{"n_head": 4, "n_kv_head": 2, "head_dim": 32, "d_mlp": 256, "activation": "swiglu", "norm_place": "pre", "init_std_qkv": 0.0364, "init_std_up": 0.0364, "batch_tokens": 32768, "seq_len": 256, "doc_mask": true}
Each number is 128 + 24 x the weight over the matrix's rms, rounded and kept within 0 to 255. Layers, rows and columns count from 0. Numbers have three digits each.

# layer 4 attention value, 64x96, rms 0.155, rows 0-63, columns 0-47
093099133083151164147111125129130088137079153153117165116136171172147095123085102089166137140101124134138140115099140159124142071112133158096156
121145096131070122154127128131164191109131166136120143127118090150152140123146144180100116127107149119149086158133128135133116140167134096175142
108093126151130120089080173154121119106148178099143132135105133128104133160166111150095093126163141143149117121072122108144088127131143138121161
103103181111186131133132106119122129104105143149114118110111113130098126094152146127144138139162151172127061119139133100108132136167095126056106
107101123164134160088115138122103142123126100124125137138115141116120176156179108108136142140103166131128164123154154097122143077135192137102170
127144122125124109166115168124078139116111163127107117142137108112078125123138082132142128138129168115145141120125113120109153174156126119139125
173107133137122117090130043166092141089125128152084164144117110115083142146099113125100154125152121080168109068067142123113124141142105096108083
173136141089117139121177096083175151093105089123113122116167145137140120110131092127118150143143134113127123112132154114137128101107128138168124
074156149127158176082119095181099116169126127114137175155137181094134123141132117144118100120115091132149135131149084116136159136135146118118174
124124139134152131109162124125135117153083143163146120121150137110167153131068182124191089136138134130116150138119136134144095121167139119131100
127171138123113154117101134183151140116145194158134166119149112100135177115152068111125149109122121148150105120145137145141127129099133152140166
129176116118180106152131145145126108144105090122151132103096072082118114107115184132123138124126081089133104100148129131156133102104118125140117
133063100150137113138100134129093132166133126179091118135112158128095084140119117159092115147139112131144120172117180110104152146112152130115116
133112126100123133125129144147163072091099143143083125135135120126123132147123137136132094102154123087138130113130065106081077150117167106092106
109149102091149129127134133083116161104126125120162110127176169171114133124118115162108111152176112125166137129143104107135120094124110146110098
113132136122145109134119145152150146129089149097107116141179126150101200111095118119124190118135144097146119162112071134109188129117114156140141
120141159149112109133126100143123149116096132171095117163069135139133151152119141158119086126069114114108103133135073136075080114119167131128115
125171089073125148116098140109123127132100107121149102092109093113115131164119145139105150063117131083116101094120124147119107093119117130102137
099134143139129167152108122109150113112147175136154102097157191177097092116156115147136094080118085102143078131120158138179133109151128075147111
089115102121116082105136092081109133126116112111126121117075147108133137095130130147166104112179105144089197115143128117159116108080124129118160
105152098139106121145147150116121115127131151120144125103094082139085074160129113088108175106132148118167160156167100135128125108122096100084131
156163162171104152115147117113111167113065129152130078179161119064155073154165108074141110135149132136131090134067132142122128137104123109150111
082148119107121146204174172179134126116153143132104084097148120097098101107147135085126155118120130142113146126112120117117080117143187152171095
154099138125133166099103105157106097154106129125130093122126118108146102109090096141140108151142150130138115145112117106129138095132121153147115
101118123130094106116036140121133127159147135103160102124132105117120172148133145107157109141148119081156156134127088124132088094156127129107130
090145129140130154125117107158132090110140110143109118145161131161126085115114133163179137099119112126126129136160109128134164128114154142144132
133181150136119131136097146136134151129137077111113111105114141149085084122163120126106078100112139103079133169141115136120152138117086137120111
101151120115155170127071092134098128100115130105127127083141160145157104122093112105131132140107138053103106103159130084121118155129142125148107
156143137138125151156099143148134149121075155083137108139104119117133153104112128130169113137166110167149171101088173110116095148083130146114169
063121117163154121137130105136137094079090144118143139140150183055089156135157167145118133131106109128069139161062128164143139147161113141134138
106152067157140134138134140086147123101143087151131107157132111123141105153181105135139146101154117129164132117166135093157114176126157075140162
123166116121129163172091146120126103107070157101118104135119118115157160136170107129175137146151088168117151107116125123130161134117139112122113
101116129096124149140119183129147119121135142141132133105135107105110138142145160076118092164145143145082118153121159127141151154151151148129118
087139147152123115122165126112156114141085084148175117148119108118132146134132139145119158116133133175102147166109090114125128076114097128085150
151157134113098146109161087136097130133134125142110135141085127114118167125143115127127147151121111129111130117089175118125157076124129124115101
147132128102119140145082119133112112142141123181135110080112125139156130106090115125132086108135140123128147120118134116133133115133098124140110
099165113071150132164110190134148152166164108106106129123080117124122155107112176108135131142138139106131146140177110132141124126137158145127136
195108097109154125110142151105115156152079140146155175093152114136112112101129101134112115114116134118147108087078106109098101103124168112166147
136138134117161137140131138155178121151159095147136111082118140123084122140173132101076114151131134108130143126145125143150094056146177146117093
139172133126156134123129121131117168153133128104080130079162163170129123126136142119137106128114131101096142167146128142147160133102131148136099
140159128090125133143081170130138151156130093124155160119153136158169097144156127143153147132134142193107167112181123152127124120136159083144119
098112142136103107157121106110156120116134118120094087086096146134141107125143123124156101125125115125077132106104129116103164170153141142140118
132160083187165107141125089120125125109132149106147149109077113124133166162120129114137157122088160165124121095151086127140122135147141095136107
093116129098116107158095111135136141144128098131097076087156147097115149133135126175123134157107154146119090141117138125162174107119091131142149
098149119075101111155135106087105099128160137142116141144109130109158095093136125140110108120090153126150165096110125133121123083103123155104079
158142129138106131155184143144150144134154164152154107129143080134100133108124159126130158127110078116095152120134148158124128141164146146116089
135109122181111127141146119160063150125134120148134165087114170139137097139100165138118157116157163123129107127128121114161145129100133132127112
127127152099135141093127095158129152134130162116163120068124118139137119117146156138132170140136122175151108129107122114142111106137116128150120
169158156087140138136151133112176080110117146161080139173125147124171120117111137144123130122156123124172128133054145136131148095079135126161117
148110125098120130136069112078111105112128129177133150127125093129061137113101143113178112120137129110151122106169076138142127152131117133139147
150153123132101121136131139090121117116149119130111081153148092128137138125119102112120112127099171093120109105099096130137109154106094088114126
133118132094116143091115153118131156141166177123131128145132137162152142158130138128141161148121150091100144132075143139152118150124103158126157
134164110126125126106111079128165168108133146108126131153120147133110141128143132162161114158122194130112123114154183138119096098129155156165088
105137128111061101157130114130140166111091191118135121124104126114182135156100123110152107118126130145122127147160114155159155113141114130120156
100172179146092114139120121124147119133127149122140193147116160129096098121094145131150131080114109138110117127141130117152089116109107127113142
141140114099106180094142130128111125115134141184129097113134119097116100172121106124177137120107114143176118123122118136099126149119099121109127
162101147118108118183102115157101143111130129103124140127112153117129106107174111127113157146116078099124090120126119134105108133123117160136154
130157145144100108122135117121119141135121157134183135168178109134115105119065086135195111110108135110167132134117110119111131137175144143123134
103155136115139139169131067148079116148134112132120137189121183122126091105086149116102150104123116179111117131101132107142119161164135110139141
134137119089150118141133121151118122135162095146135156131100153138135109135128142125150135138137101120169133118125120150158124098130136107174128
163106134123118112064168151107137105132155127112129165067137133097141125102136156149097075134110130131117118119130128135125140130088118132122164
134155105151159120125138054137130120099161138115148137144135096136137136131136148119105107149159137141086130123112118145129141095083132140157147
157157139085202155113107114113157098117114110072138157114165097130115074092100103116126167139121139110164123120150137154105118128104133093130115
082155110120107155134118134120115089123097128128146088138125079124152132134118145163124175098130172144115118136138126162122100088141125146104159